Each number is 128 + 32 x the weight over the matrix's rms, rounded and kept within 0 to 255. Layers, rows and columns count from 0.

# layer 12 MLP down (transposed), 512x128, rms 0.108, rows 169-221, columns 0-63
[[118 155 109 125 168 133 137 129 105 173  66  61 116  97 116  77 107 163  77 113  69  88 125  90  71 153 192 154  92  94 109  91 137 111  79 110 149 170 152 124 160  49 146 114 108 165 148 176  78 115 114  97 120 142  95 210 138 144 115 148 105 174 176  98]
 [110 245 140 123 136  78  96 108  78 172 144 144 143 122 162 109 113 130 121 117 147 124 120 175 135 159  91 133 174 125  84 123  98 156 118  99 183 150 124 129 112  50  59 126 144  99 128 119 155 135 105 149 135 172 102 127 165 107  72 155  86 129 187 125]
 [173 129 149  63 139 105 112 131 130  71 117 150  89 124 109 107  81 112  96  89 136 199 124 103 142 195 108 143 155 105 113 166  67 115 149 145  95 153 105  54 160 137 101 141 165 118 106 124 126 100 124 128 204  95 122 148  92 132 124 132 141 145  81 162]
 [149  75 147 200  95 130 163 138 122 172 155 138 125  80 162 118 128 171 124 143 119 152 125 137 109 152 158 141 129 132 126 148 117 130 148 162 212 166  80 118 105 106 102 117 149 158 146 146 114 168  77 155 127  78 117  64 134 139 117 116  97 151 124 147]
 [115  76 160 154 111 145  90 187 141 150 181 149 123  64 150 112 156 128 138 118 100 137 109 176 158 197 122 138 125 135 148 114 104 123 181 129 171 157 128 123 109 125  82 152 126  89 119 106 112 139 102 106  96 122 124 130 114  80 112 101 157 147 126 174]
 [117 139 150 186 116 167  84 189 155 128 124 127 130  87 135 121  86 125 108 111 179 121 142 126 132 125 179 207 110 145 131 153 179  98  57  99  92 110 174 156  94 113  92 154 124 104 116 114  74 145  97  93 156 160 172 135 176 147  97 105 140 202 124 105]
 [128 111 107 143  94 160 131  56 128 102 114 167 135 126 143 136 172 111 187 220 135 148  71 123 132 151 132 104 139 126 129 121  97 101 119 138 158  87 156 157 134  96  96 100 173 128  97 139  89 131 132 155 111 142 162 126 142 148  67 129 156 129 156 127]
 [128 142 181 114 109 107 116  74 187 132  69 105 116  87 145 130 130 108 116 152 153 146 139 211 170 137 186 170 118 153 172 170 142 113 142 105  90 175  55 161 108 142 122 119 142 165 141 118  55  94 137 123 148  84 141 139  95 194 142 113 150 216 120 153]
 [177 153 113 109 113 185 206 142 130  53  73 136 115 154 144  83  75 104 106  75  83 127 116 112 146 142 163  92 172 109 195 132 142 144 130 131 155 137 148 118  98  80  98 113 186  89  88 136 123  95 106 132 141 134 144 187 180 119 109 134 149 140 135  98]
 [147 144 154 179 149 120 131 106 166 107 123 115  93 175 107 204  96  76 120 115 171 142 142  91 100 180 155 115 195 108  85 151 110  48 107 200 110 166 128 122  95 141 147 151 110 119 117 145 170 134 156 171 107 117 136 108 108  85 140 127 140 100 102 107]
 [134 105 125 160 139 171 150 118  93  79 113 225 163 117  93 120 107 140 129  48 133 181 131 104 133 127 110 140 136 141 134 189 152 134 103  69 125 164  84 130 158 140 113 115 122 147  65 144 164 151 126  66 167 196 199 127 203  68  94 117 142 114 126 183]
 [172 122 114  97 205 128 127 137 144 155 155 133 122 126 101 187  23  40 163 179  67 170 164 183 127 120  78 118 121 122 109 135 124  74 107 176 105 142 147 111 114 153 133 128 101 155 116 228 146 151 126 147  89 125 117 109 158 133 110 132 214 100 167 145]
 [ 77 123 105 143 128 170 131 103 125 147 144 160 146  85  90  55 116 155 128 126 122 124 165 128 131 153 118 119 138 122 117 138 125 115 117  77 124 118 148 113 162 129 127 151  60 121 116 131 104 124 125 105 112 145 163 138 165 185 156 133 167 112 144 144]
 [ 91 108 128 113 114 163 120  84 104 117 117 142 169 175 158 142 135 164 144  97  76 155 126 201  79 169  79 154 142 119  92 100  29 129  86 100 160 140 131 132  87 185 121 112 137 130 132 111 109 136 136 128 156 191 154 156 181 116 100 125 168 148 120  77]
 [123  79 138  68 117 110 159 109 121 216 116  93  80 169 130 138 122 107 104 205 104 104 152 111 148 146 153 110 164 134 112 138  66 210 117 155 156 138 161  91 171 158  97 125 114 116 125  55 169 192 108 117 117 119 159 100  59 135 152 100  85 149 129 160]
 [133 151 110 159  81 121  71 143 122 119 144 168 101 136  97 117  78 112 146 143 146 125 133  99 117 137 139 124 138 180 131 131 184  97 132 137 180 122  90 150 163 197 170 110 171 119 167 120 163 154 135 160 134 205  97 167 171  64 106 110 140 139 123 136]
 [136 129 169 130 184 139 158  88  90  97 186 198 138 105 122 115 109 142 127 160 123 111 143  93  99 123 144  96 156  88 139 106  88 148 108 154 130 146 111 100  85 130 148 129 154 134 150 136 108 103 137 139  98 146  82  67 133 124 112 128 110 210 100 140]
 [112 133 116 127 103 149  67 147 200 106 103 147 127 172 183 145 177 101 113  76 132 156  93  92  78 119 155 145 178 135 117 105 173 115 162 139 154 169 141 162  84 100 107 100 124 124 151 177 159 139 114 159 184 105 165  83 135 112 135 110 163 166 108  50]
 [110 206 122  87 152 121 122 155 156 142 123 113  99 112 117 132  48  64 164 110 125 119 183 129 132 101 126 106 114 143 154 105 131  70 133 107 140 143 131 132 112 153 144 137 127  75 122 120 152 132 135 147 144 177  97  65 116 134 206 108 150 140 132 197]
 [204  84 174 181  97 170  89  91 218 119  65 117 163 116 104 169 115  64 178 133 121 171  88 145 129 108 155 163 126  69 101 132 176 121 107 139 125  58 138 160 128 185 117 122  90 115  95 126 215 189  91  86 129 138  76 140 147 164 138 151  93 120 103 169]
 [100  93 168  75 138 137  94 127 100 120 166 172 157 139 172 103 148 116 136 122  74 168 132  90  68 114 111 152  89  88 130 120 107 180 105 123 155 126 134 155  96 138 154  77 106 160 127 139 122  73  65 132 113 139 116 114 169 133  84 209 136 133 160 175]
 [159 128 134  76 153  51 135 119  65 127 181 160 133 114 124 184 111  82 121 152 126 156 132 157 128  97 170 111 184 116 139 113 171 113 131  91  99 109 158 150  99 111 106 107 148 116 100 141 116 108  81 151  76 139 130 138 150  55 144 116 125 141  77 186]
 [ 91 119 124 110 126 157 127  98  93  85 136 102 167  93 102 187  78  77 135 185 135 124 202 147 104 124 129 137 118 137 175 122  98 151 144 161 119 117 150 167  97 107 141 109 184 118 152  99 128 114 141 173 122 106 150 149 141 110 140 148 154 117 115 120]
 [106  99  78 157 118 147 125 126 131 110 117 191 150 106 139 109  40 122 127 113 158 101 169 140 151 145 130 124 197 113 150 137 193 124  94 190 154 144  81 143 136 121  80 148 121 127 100  85 116  94 116  64 176 134  79 101 124 137 117 117 137 154 118 118]
 [ 72 106  96  83 158 121  86 105 168 106 104 203 120 139 127 121 126 125 135  86 207 132 127 150 117 116 146 138 179  85 117 105 115 141 145 182  88 123  97 165 150 168  77 170 130 111  99 118 136 154 178 121 170 130  99 150  61 108 170 158 120 151  88 125]
 [134 149 156 117 143 143 109  88 116 113 127 174 124  92 165 192 154 106  98 161  99 126 115 141 154 136 109 113 159 159 121 135 149 160 109 165 145 167 130 101 129 131 148 182 115 102 154  74 100 125 101  81  80 120  83 147 114 165 116 118 136 146 102 166]
 [124  97  93 157  95 113 149 137  91 117 172 137 100  95  56 132 116 115 137 101  85 150 208 119 160 101 115 146 157  69 139 178 120 164 120 120 168 166  82 102 204 129 131 158 120 119 122 106 152  91 147 133  90 157 116  92 167 130 139 118 123 136 128 146]
 [ 97  89  56 103 139 132 148 126 100 116 153 138 135 104 102  86 142  84  97  77 198 172 117  92  94 160 153  92  96 100 117 142 137 108 105 163 111  73 115 150 149 139 133 176 136  93 194 121 168 108 102 159 117 134  58  96 166 116 156  84 141 173 144 157]
 [153 156 150 126 108 153 131 152 122 118 130 163  91 125  80 130  75 121 124  92  99  82 160  64 113 161 111  87 126 139 105  88 102 146 123 128 140 114 162 152 168  47 127 187 112 176 140 148  86 104 126 155 119 160 156 108 122 143 109 143 132 149 106 162]
 [130 137 161 119 126 143 153 148 156 212 142 181 140 102 128 139 149  60 100 237  66 167 134 106 131  99 147 111 156  68 162 147 153 134 109 142 137 134 118 114  92 100 139 105 137 155 115  64 130 125 110 156 126  88 143 145 148 115 119 133 202 164 114  88]
 [ 73 128 117 169 158 111 140 145 127 145 180 134  74  84 131  35 166 125 122 165  69 130  84 157 121 106 166 163 146 128 128 103  96 134  63 167 122 119 168 188 114 196 114 119 162 163 133 106 167 105 180 143 157 127 148 135 148 110 114 142 127 122  95 113]
 [159  76 165 107 143 136 149 101  81 167 181 147  52 121 106 168 134 158 190 142 131 102 154 173 125 140  82  97 105 117 139  88 126 107 185  91 110 102 123 141 125  98 164 112  65 114  95 110 120 110  96 132 131 149  68 128 104 126 100 115  99 101 141 173]
 [113 168 113 113 130 126 120 137 136 118 118 155 145 184  95 134 119 131 157 120  52 152 136 121 102  99 138 130 143 124 174  71 165 178 148 137 117 173 193 102 139 120 111 188 113 105 109  80 166 109 152  96 147 133 112  71  61 149  69 161  88  99 100  89]
 [ 74 140 162 131 113 179 160 186 141 124 101 144 166 101 129 169  66  82  87  73 156 133 189 130 122 161 112 139 145 204 159  78 160 124 152 123 139 153 159 144 119  97 122  92 184 143 126 165 161 141  92 158 114 156  82 141 120 109  90  25 133 122 119 140]
 [128 120  78 154 153 166 155  94  86  72 142 174 126 166  94 157 125 132 137 146 109 167 255 150  88 130 116 115 108 171 106 136  96 128 144 152 140 141 114  94  88 132 135 157 131 115  75 150 163 112 107 152 116 104 124 105  90 112 168 117  93 113 121 119]
 [120 177 174 100  98 131 111 101  92  43 198 171 138 169 110  88  94  76 110 178 228  97 138  55 138  70 185 180  82 109 130 132 197  76 125 124 168  92  90 188  87 115 144 126  75 153 163 117 179 163   0 175 140  44 150  25 124 188  72 109 153 123 129 156]
 [104  99 122  95 154 149 158 129 184 146 146 126  99 121 191 169 152 160 133 106 129 131 148  92  98 110 125 152  99 176 143 133 109  98 128  44 142 177 127 100 127 100 119 179 114 145 184  77 160 105 132 141  99 106 154 101 121 111 195 138 161 168 142 140]
 [105 165 117 153 128 113 111  82 128 100 142 109 103  96 119 118 182 148 133 194 136 102 127 134 157 167 139  98  89 132 147 133  85 129 153 177 142 162 118 173  87  64 129  92 124  56 155 127 159 125 136 154  34  96  64 119 122  48 123 198 151 121 175 139]
 [100 106 170 115  60 125 123 143  86 144 162  92  84 145 117 104 120 139 100 182 105 172  95  83 105 117  74  99 145  81 129 172  69 152 118 169 109  83 184  46  55 154  87 150 212 179 123  84 103  85 152 158 110 155 193 137  91 152 130 120 145 106 154 159]
 [143 136  93  70 105 106 105 160 118 143 115 142  73 124 133 135 115 171 107  95 136 119 152 129 152 117 188 183 123 114 135 130 150 117 112 136  48  86 155 144 154 181 152 174  90  90 145 113 102  85 131 124 153 120 164 190  60 134 136 123 162  79  90 175]
 [191 136  89 115 193 170  26 140 128 133 104 127 109  72 140 123  87 194  99 143 117 121 147 155 157  62  93 107 195 150 103 128 115 123 127 138 145 124  97 138 132  52 142 187  86 113 121 183 125 168 123 122 138 147 147 148 145 106 103  86 110 124 148  96]
 [131 113 149 151 110  84 156 120 110  85 135  77 162 157  91  93  87 102 109 179 134 100 191 136 120  97 130 116 137 127  83 132  96 179  90 152 111 124 110 168 125 115 124 109  90 161 111 130 139 130 140 125  88  95  85 143 173  94 127 137 142 181 115 183]
 [121 112 127 113 140 150 146 138 125 114 139 126 163  86 133 145 167 156 144 175  94 147 142 159  83 104 172  96 164 156 121 109 120 193 115 124  98  86 155 142 132 204  99 179 127 189 131 124 192 145 155 122 114 135 114 126 116 151  75 136  98  87  96 130]
 [ 93 131 134 146 157 140  85 120 153 118 102 142  72 154 180 135 106 130 147 154 143 115 138 148 112  85 126  67 215 138 144  88 154 177 148 164  96 101  94 144  89 191 147 135 102  87 126 148 144 135 153 110 129 122 168 134  96 135  85  43 114 135 120 122]
 [113 120 145 133 119 167 117 121 153 146 138 159 106  96 113  89 188 106 130 171 135 157 149 112 159 124 156 137 114 126 122 160  94 101 103  84 122 142 123 120  89  78 102 154 133 144 129  93 118  93 163 126  62  95 185 125 128 137  63 112 129 107 133 148]
 [ 87 100  86  27  73 137 136 126 118 155 135 146  67  79 131 172 152 152 110 149 118 128 113 165 139 130 177 101 142  82 144 146 156 120 101 122 123 151 131 161  42 111 132  42 112 163 140 127 120 183  85 144 161 150  84 179  91 123 147 177 175 143 152 151]
 [ 73 142 101 111 174 136 116  71 185  90 114  84 139 130 140 118 138 135 146 120 104 137 100 164 144  35 117  71 113 138 144 154 132 188 152 153 121  64 139  98 143 169 123 143 150 147 138  97  83  88 207 144 123 130  85 194 131  88 129 115 151 155  90 113]
 [161 197 110 156 125 100 120 139 110  84 141 123 156 124 110 139 141  90 107  75 159 126 125  87 106 102 171 153 143  40 100 106 162 185  87  89  92 133  94 110 120 101 154 102 160  76 124 148 182 123 154 108 189  78 186  99 164  88 133 115 174 122  75 196]
 [107 132 157 171 126 165 130 163 150 176 128 101 152 106 148 190 114 188  82 169 112  85 111 157 108 120  96 178 163 102  66 101 125 117 129 115  92 164 104 115 171 155 129 113 162 177 168 102 133 101 147 112 169 147 160 116 117 127 120 189  61  99 122  89]
 [129 114 128 113 100 129 127 111  85 132 123 131 110 108 192 131 133 142 171 144  77 147 141 178 149 182 172 132 149 144  89 101  78 118 166 154 104  91 138 177  94 147 151 121  73 137  75 105  99 123 100 158 106 144 123 122 169 150 150  85 111  55 136 142]
 [ 88 105 134 100 132 124 124 136 115 131 128 114 138 122 164 131 149 148 162 190  75 130 137 191 156 121 138 117 154 116 153 172  99  91 122 136 118 226 169 120 148  85 136  99 160 114 104 106 131 146 113  89 121 126 141 120 134 139  88 133 132 117 133  91]
 [188 108 118 125 115 128 118 111 196 128 119  86 104 170  93 178 151 174 110 143  93 183 139 174 167 124  97 154 120 168  50 182  89 160 152 169 127 141 178  93 114  95 118 131  63 137 133 137 120 117 143 107  71 122 167 125  98 162 124 123 182 112 103  85]
 [ 84  98 128  88 171 118 114 191 121 141 155 145 163 134 136 116 154 144 115 193 139 138 178 103 164 137 181 155 111 129 147 160  77 149 135 140  91 181 168  78  92 100 107 116 136 173 171  76 116 154 113 126 137 128 201 109 104 136  98 102 127 105  91 119]]
# layer 12 MLP up, 512x128, rms 0.128, rows 170-221, columns 0-63
[[157 117 133 186  87 108 193 134 181 106  92 128 131  96 132 134 131  57 110 106 141 144  74 117 127  87 145 131 124 119 181  46 135 118 123 144 138 165 109 165 102 153 129  56 158  85 104 167 133 140 122 114 147 150 126 151 146 143 152 114 119 132 130 127]
 [167 139 117  86 133 127 106 148 105 170 110  50 145 147 196  70 136 127 170  78 127  96  98 131 112 122 175 159  84 104  74  88 132 150 116 169 126 180  99 158 141  88 101 112 162  96 193 127 162 141 189 180 161  68 115 132  96  77 124 130 152 122 160 116]
 [149 175 128 108 114  95 178 177 133 113 128  94 130 153 119 109  91 149 121  72 177 165 148 126 129 168 108 134 124  91 153 150 125 181 131 103  45 122 109 170 123 151 140 123 119 122 130 126 143 121 175 123 176 156 156 193 113 165 138 134 125  84 105  81]
 [ 97 128 112  99 139 129 165 146 166 134  94  63 139 165 150 147 128 171 104 120 134 170 149 143  80 106 119  86 157 113 112  91  99 146  86 124 109  67 142 156 165 127 149  97 124 149 114 108 115  61 171  83 142 138  86 114  96 141 121  94  99 136 152 107]
 [ 93 156 178  87  93 162  86 123 166 140 104 107 158 110 112  99  96  83  80 133 144 145 116 132 119 174 158 152 158 143 178 188 106  81 118 158  76 114 122 110 131 108 178  84 163  89 191 134  80 143 125 154 182 111  71  89  79 145 127 145 151 157  85 126]
 [143 157 120 103 118  89 146 173 176 104 171  92 108 186  87  98 165 138 117 104 117 150 179 110 196  98 170 141 163 138 144 145 210 122 147  98 104 140 131 151  81 114 127 178 133 146 115 143 128 125 126 116 186  49 145 105 109 151 197 116 154 144 115 104]
 [ 82 118 172 183  82 140 148 113 116  91  81  83 134 124  80  68 162  99 146  95 183 109  75 170 144 133 104 117 116 132 133 160 158 163 140 133  94 119 155 151   0 148 105 110 180 106 196 156 101 142 122  96 131 127 196 143 105 100 211 108 163 183  98  91]
 [119  90 152  77 104 168  98 160 117 108 144 132 185  98 150 163 128  99  74  91 159 188 150 167 119 112 139 158 130 163 125 103 160 144 181 132 153 162  96 119  39 119 125 104 133  75 146 131 147 121 132 157 150  60 138 124 110  83 155 145 132 142 124 114]
 [184 128 134  95 127  75 155  88 147 120 132 179 140 206 185 185 118 144 103 116 129 108 165 120 171 160  72 182 138 138 158 164 117 153  81 154 136  93 126  55 131 127 125 108 186  85 115 105 123 141  95 127 132 111 159  95 145 127 114 121 165  63 104 118]
 [124 191 159 122  92  78  99 116 128 135 125 129 154 133 139 169 113  99  95 149 165 123 101 115  90 123 136  92 164  80 167  92 103  68 162 177  50 132 150  71 110  78 145 131 155  77 146 137  98 114 159 139 126 104  68 146 160 165 120 180  62 158  78 112]
 [193 185 148 102 210 121 136 173 195 119 116 113 167 102 221 116  80  61 123 108 118 162 153 114  80 146  92  80 172 150 172 186 132  93 152 158 127 106 128  76 128 131 147 133 132 123 137 174 146  88 162 143 152 133 194 172 100  92 159 142 177  99 166 103]
 [150 156 150 143 160 118 126 122 129 122  95 132 138 184 110 137 173 157 108 123 169 124 102 119  76 125 146  88  85 158 177 105  99 112 113 144 125 156 127  89  76 111 128 100 157 114 148 133 123 124 101 128 134  52 139 109 100 130 195 106  82 114 156 109]
 [159 146 117  87 153 141 119 180 167 204  87  90  87 170 141 116 109 164 124  99 132 137  97 119 134 139 103  98 113 147 172 172 154 126 131 136  90  58 171 164  70 190 120 149 140 128 108 107  84  88  97 145 157 163 141 135 117 103 151 119  82 136 159 114]
 [115 137  72 127 123 105  95 109 160 117  98 141 164 153 136 139 170 112  93 131 173 131 101  85 162 169 123 115 186 114 134  45 120 101 136 161 143 141 157  68  87 170 161 143 179  91 102 141 116  88 114 125 182 184 105 187 103 147 103 151 157 103 125 104]
 [155 131 123 133 124  59 126 141 168  65 110 139 232 139 114 187 110  84  89 124 185 143 141 148 111 121  91 129  50 177 143 150 121 104  87 128 149 114 114 130 163 182 127 123 169  87  87 102  75 148 165 172 167 129 176 161  64 120 122 153 154 102 134 145]
 [118 123  99 131  91 129  96 114 188 153  98  19 146 128 118  93 202 105 108 119 136 182  87 155 149 114 153 154  99 153 133 141 161 101 130  99 148 152 101 120 153 176  88  89 136 150 146 112 136 112 133 157 121 121 155 150 104 132 163 124 142  71 146 116]
 [187 104 153 161 172 126 159 153  98  99 112  89 134  98  96 187 162 105 157 154 149  85 149 175 193  96 109 157  76 140 194 157 128 148 131 133 108 134 140 138 134  96 154 124 114 131 136 109 120  91 120  99 110 152 124 152 159  97 134 143 100 125  81 121]
 [138 180 121 130 138 144 196  80 155 164 106 101 175 146 140 162 120 125 119  60 134 109 132 133 124 106 102 158 154  71 130 133 169 180 106 152 116 158 157 158 106 150 149 118 129 126 113 191 139  79 159 126 148 120  96  65 160 104 126 104  73 151 111  83]
 [160 193 166  94  76  86 155  96 110  62 118 129 130 127  94 100 128 135 106 101 210 112 161 153 115 114  75 100 121 133 199  98 159 159 142 145  80 137 131 128 108 204 162 147 150 141 175 123 183 142 166 140 142 168 145  69 153 106 176 116  68 113 112  90]
 [143  96 182 130 123  77 124 131 149 129 134 156 133 138 139 123 132 104  88  94 132 122 140  78 111 151 115 127  70 158 137  97 132  59 101 148  87 105 149 140 142  85 145 164 102 116 153 132 177 151 171  95 175  78 159 149 175 116 177 167 117 102 132 113]
 [108 133 133 146 110 186 154 181 162 119 121 120  78 151 128  91 102 117 113 106 171  86  93 138 139 146 138 109 112 115 173 106  73 130 115 148 105 115  93 125  93 125 150  68 174 107 130 150 153  98  72 125 133 151 151 124  87  99 183 172 156 151 176 122]
 [109 146 151 172 106 106 163 134 118 117 125  82 121  74  94  77 153  97 164  95 144  92 156 138 178 152 136 111 112 185 145 156 120 131 110 105  95 136 122 156  93  97  98  92 192  53 172 128 133 148 178 137 159 122 161  81 161 133 151 146  95 142 148 128]
 [ 77 122 160 152 184 173 126 142 185  64 113 126 120  72 108 149 163  57 141 102 144 146  46 103 109 184 158 146 122 176 152 118 141 142 162 172  75 117 114  62 111 145 154 117 147 107 176  89 141 124 143 132 200 136 144 141 113 108 157 120 159 146 153 141]
 [127  99 148  74 107  92 158 101 125 132 135  58 138 132 198 116 136  88 115 100 142 169 112  79 170 128 150 124  47  98 101 118 135  97 118 150 122  82 136 127 103 121 161  87 154 113 152 114 117 158 130 113 128 137 210  98 158 158 148 191 123 125 170 132]
 [ 76 116 148 140 108 119  95  91 164  77 120  97 153 154 149 110 191  40 101  99 142 156 151 166 108 113 120 182  82 120 112 136 162  92 117 144  84 144 138 118 121 140 175 100 139 142 152 122 125 112 185 122 168 143 135 159 101 109 156 216 155 176  84 126]
 [ 88 125 143  71 135  95 151 141 131 151 116 161 165 146 152 124 187  99 112 107 163 159 135  97 106 128 178 143  74 122 138  33 111  87 121 116  67 125 181 114 112 179 147 104 182 135 198  78 106 127 147 112 155 126 111 178  89 150 156  97 142 112 132 126]
 [183 106 150 102 153  66 122 109 125 111  80 132 162 174 177  96 156  94 143 111 106 204  96 166 120 177 116 187 180 120 219 172 131 113 110 116 107 120 122 107 105 169 159  95 191 148 133 160  61 148 145 110 142 104 189 103 113 122 118 134 155  69 102 123]
 [ 87 148 149 114  86 111 172  86 175 149 121  62 150 126 125  42 142 142  92  97 188 152 120 159  77 125 137  84 152 130 104 155 154 132 144 135 133 156 132  97  84 123 140  98 159 140 118 140 136 117  71 104 183 163 129  91 165 109 195 112 146 134 189 105]
 [129  69  93 141 141 148 146 153 100 112 124 138 135 128 169 153 118 103 147 104 206 114 148 162 126 139  71 105 117 119 120  92 153 122 168 183 121  94 155 154 112 122 156 110 112  30 161 151 139 161 112 144 151 125 141 153 160  92 113 186 182 184 113 113]
 [ 99 132 141 157 145 126 126  85 148 130  21 164 162 148 151 155 177  93 112  97 121 127 169 110 174 183 147 101 104 113 134 141 106 136 173 181 104 113 100 146  93 186 204 132 156 108 176 181  91 127 149 121 147 139 100 120 110 122 184  95 175 163 103 105]
 [155  77 204 102 170 108 100 202 165  91  80 148 103 115 191 128 111 148 120 106 131 148 122  79  87 138 149 129 171 128 187 178 121 102 160 114 123 116 121 143 129 165 121 123 164 118 199 145 104 116 110 178 175 129 148 124  92 142 140 110 117 105 162 102]
 [ 80 124 177 159 137 124 157 140 153 164 128 111 199 151 123  97 146 130 125 114 158  98 144 157 117  94 155 167 164 137 168 102 140 110  95 147  91 113 136 156 122 130 199 122 142 118 142 132 132 123  69 120 110 110  88 180 204 128 167 116 116 140 123 137]
 [162 150 191  71 135 122 157 173 122 114 128  68 140 196 115 110  68 139  58 139 143 141 148 179 153 167 148 167 126 116 186 110 122  40 109 158 154 144 147 111 121 143 130  24 129  95 150 196 150 136 166 107 130 145 120 103 117 157 119 126 175 113  87  86]
 [132 114 189 138 158 118 155 135 162 153 107  96 166 103 144 105 168  93 120 127 159 136  42 113 139 131 143 167 127  86 164  85 111  78 116 140  56 139 149 105 131 105 145 108 174  85 139  90 114 101 148 102 118 158 124 108 153 127 154 146 151  99  98 141]
 [104 124 128 140 160 119 173 117 121 101 105 115 116 133 180 119  60  85 105  62 165  98  69 140 173 149 184 162 127 132 162 163  93  93 191 127 108  53 163 134 114 102 129  64 135  87 204  97 141 192 181 167 150 153 119 159 166  97  98 152 119 185  57 102]
 [ 73 155 159 150 146 133 102 118 119 129  87 157 103 116 136 170 145 108  89  84 179  89 140 133 147 147 156 131 150 106 142 131 184 164 136 121  98 183 115 149  97 162 148 116 165  82  96 167  68  77 161 111 136  75 127 187  96 114 151 101 144 104  78 144]
 [146 140 117 111 113  65 164 129 166 164  79 136 188 147 164 129 112 133 140  98 160 170 140 127 143  95 145 166 126 136 138 142 111 166 144 111  67  98 135 116 142 113 122  86 129 163 107  82 136 132 134  86 143 152 186 178 175 150 125 101 115  57 118 110]
 [147  94 133  73 126 153 153 154 146 153 130 143 173 167  79 101 146 104  40  79 152  94  96 101 117 132 177  97 126  71 104 114 154 108 152 148 118 124 155 162  57 120 128  67 144 116 216 143 137  78 160 100 191 122 152 191  99 174 115 144 104 114 139 144]
 [100 113 157 116 124 102 156  89 162 105 128 116 147  99 185 119 175 114 118  79 113 191  89 104 106 132 159 144 133 149 118 122 144 117 142 163 120 135 114 153  95  51  94  72 132 151 168 139  83 212 161 152 140 167 145  93 175 157  99 132 160 140 127 152]
 [ 36 100 158 114 170 115 134 148 150 163  94 125 140 185 150  82 160  95  97  68 151  90 132 213 178 134 142 156 117 104 110 110 169 110 118 103 157 125 159 120  41 135 131 109  96  97 138 181 170 102 118 117 171 161 108 159 158 135 127 140 170 133 173 141]
 [133 134 162 158 151 155  97  86 174 108 103 186 115 116 217 107 169 140  90 119 136 158 123  96  99 146 106 188 128 119 152 126 102 101 114 117 145 166 149 133  95  99 164 136 175 119 108 106 176  90 139 163 168 122 148  61 109  90 152 151 131 156 119 119]
 [149 167 105 171 119  74 153 108 121  88 113 154 128 105 151  96 150 112  59 104 156 120 139 104 183  92 160 153 107 122 119 142 167  11 173 178  91  88 112  86 134 115 162  56 127 109 137 120 148 133 133 130 163 135 139 169 207 108 196 156 146 154  91 106]
 [121 130 130 112 141  77 206 171 162  95 113  99 123  96 148 127 100  89 118 121  94  71 162 158 114 233 188 167 192  93 135 136 121 137 120 158 106 135 144  98 133 116 124 141 110  73 163 158  97 117  95 108 146 155 148 132 121 134 111 140 153 123 131  98]
 [138  84 102 128 147 142 110 130 146 126 171 141 147 138 150 109 137 107  37  74 183 126 138 131 162 113 118 102 106  73 155 110 155  84 101 147 138 105 130  75 109 108 146 191 112 105 138 126 118 126 185 114 146 123  84 112 130 139  93  91 161 113 116  73]
 [144 107 150 143 157 161 157 179 151 138 154  47 149 162 114  61 146 155 120  71 131 168 100 179 157 119 111 104 114 128 136 137 156 137 162 117 134 166 108  89 132 176 124 135 157 163 178 156 141  52 160 147 164 118 111 141 151  95 158 150 113  82 106  40]
 [138 159 133 100 133 144  84 120 178  89  83  53 116 131 165  91 130 110 136  52 121 122 111  95 141 139 185 133 159 166 103 130 142 107 189 148 155 152 141  85 103  86 178 168 146  69 143 152 110  88 110 159 139  84  87  65 119 114 166 163 171 153 112 125]
 [ 79  72 188 172 135 121  90  71 152 132  69  88 156 174 165 152  89 168 130 120 182 100 169 127 127 184 188 169  97 149 137 163 134  42  87 141 128 129 154 138  71 145 141 162  86 123  96 103 112  82 173 140 128  80  94 181  63 127 150 108 173  83 155 140]
 [127 132 130  76  63 108  69 127  78 134 112  98 151 162 157  92 143 109 156 106 154  62 134 134 100 108 120 146  75 108 133 138 123 154 138 137 126 151 130  64 128 154 125 139 206 159 116 174 130 120 142 182 153  71 129  56 134  77 192 147  95 115 136  88]
 [ 96 127 183 158 107 120 179 104 176  76 136 117 113 134 107  98 159 143 177 139 151  77 134 143 122 135  68 157  76 191 178 174 172 157 121 207 110 127 120  66 100 114 177  66 139 103 130  96 187 152 147 171 144  86 133 115 153 149 133 161  80 145  93 121]
 [ 95  88 109 118  84 156  77 127 183 138 139 109 118 138 115 160 202 114 118  97 153 121 118 128 142 152  92 114 150 129 127  98 131  97 153 126 104  97 108 127 169 119 148 107 175 143 204 121 130 100  83 179 195 127  97 107 155  74 131 166 127  97 104 101]
 [ 78 104 198 163 128 140 112 108 152  88 184 119 154  94 170 114 161  82 127  93 156 107 169 128 138 150  54  51 136 141 163 145 109 131 135 109  96 171 177 122 108 138  82  71 170 162 135 120  87 131 137 168 174 102 145 135  97 117 188 104 159 179 120 117]
 [111 137 137 122 109 137 126 142 215 152 122  82  90 118 130 151 152 178  93  71 129 123 140  90 205 154  78  99 152 111 113 133 117 153 108 131 109 155 142 131  98 149 167 119 174  40 157 131 136  79  74 185 118  92 151 155 124 153 105  85 209 157 177 168]]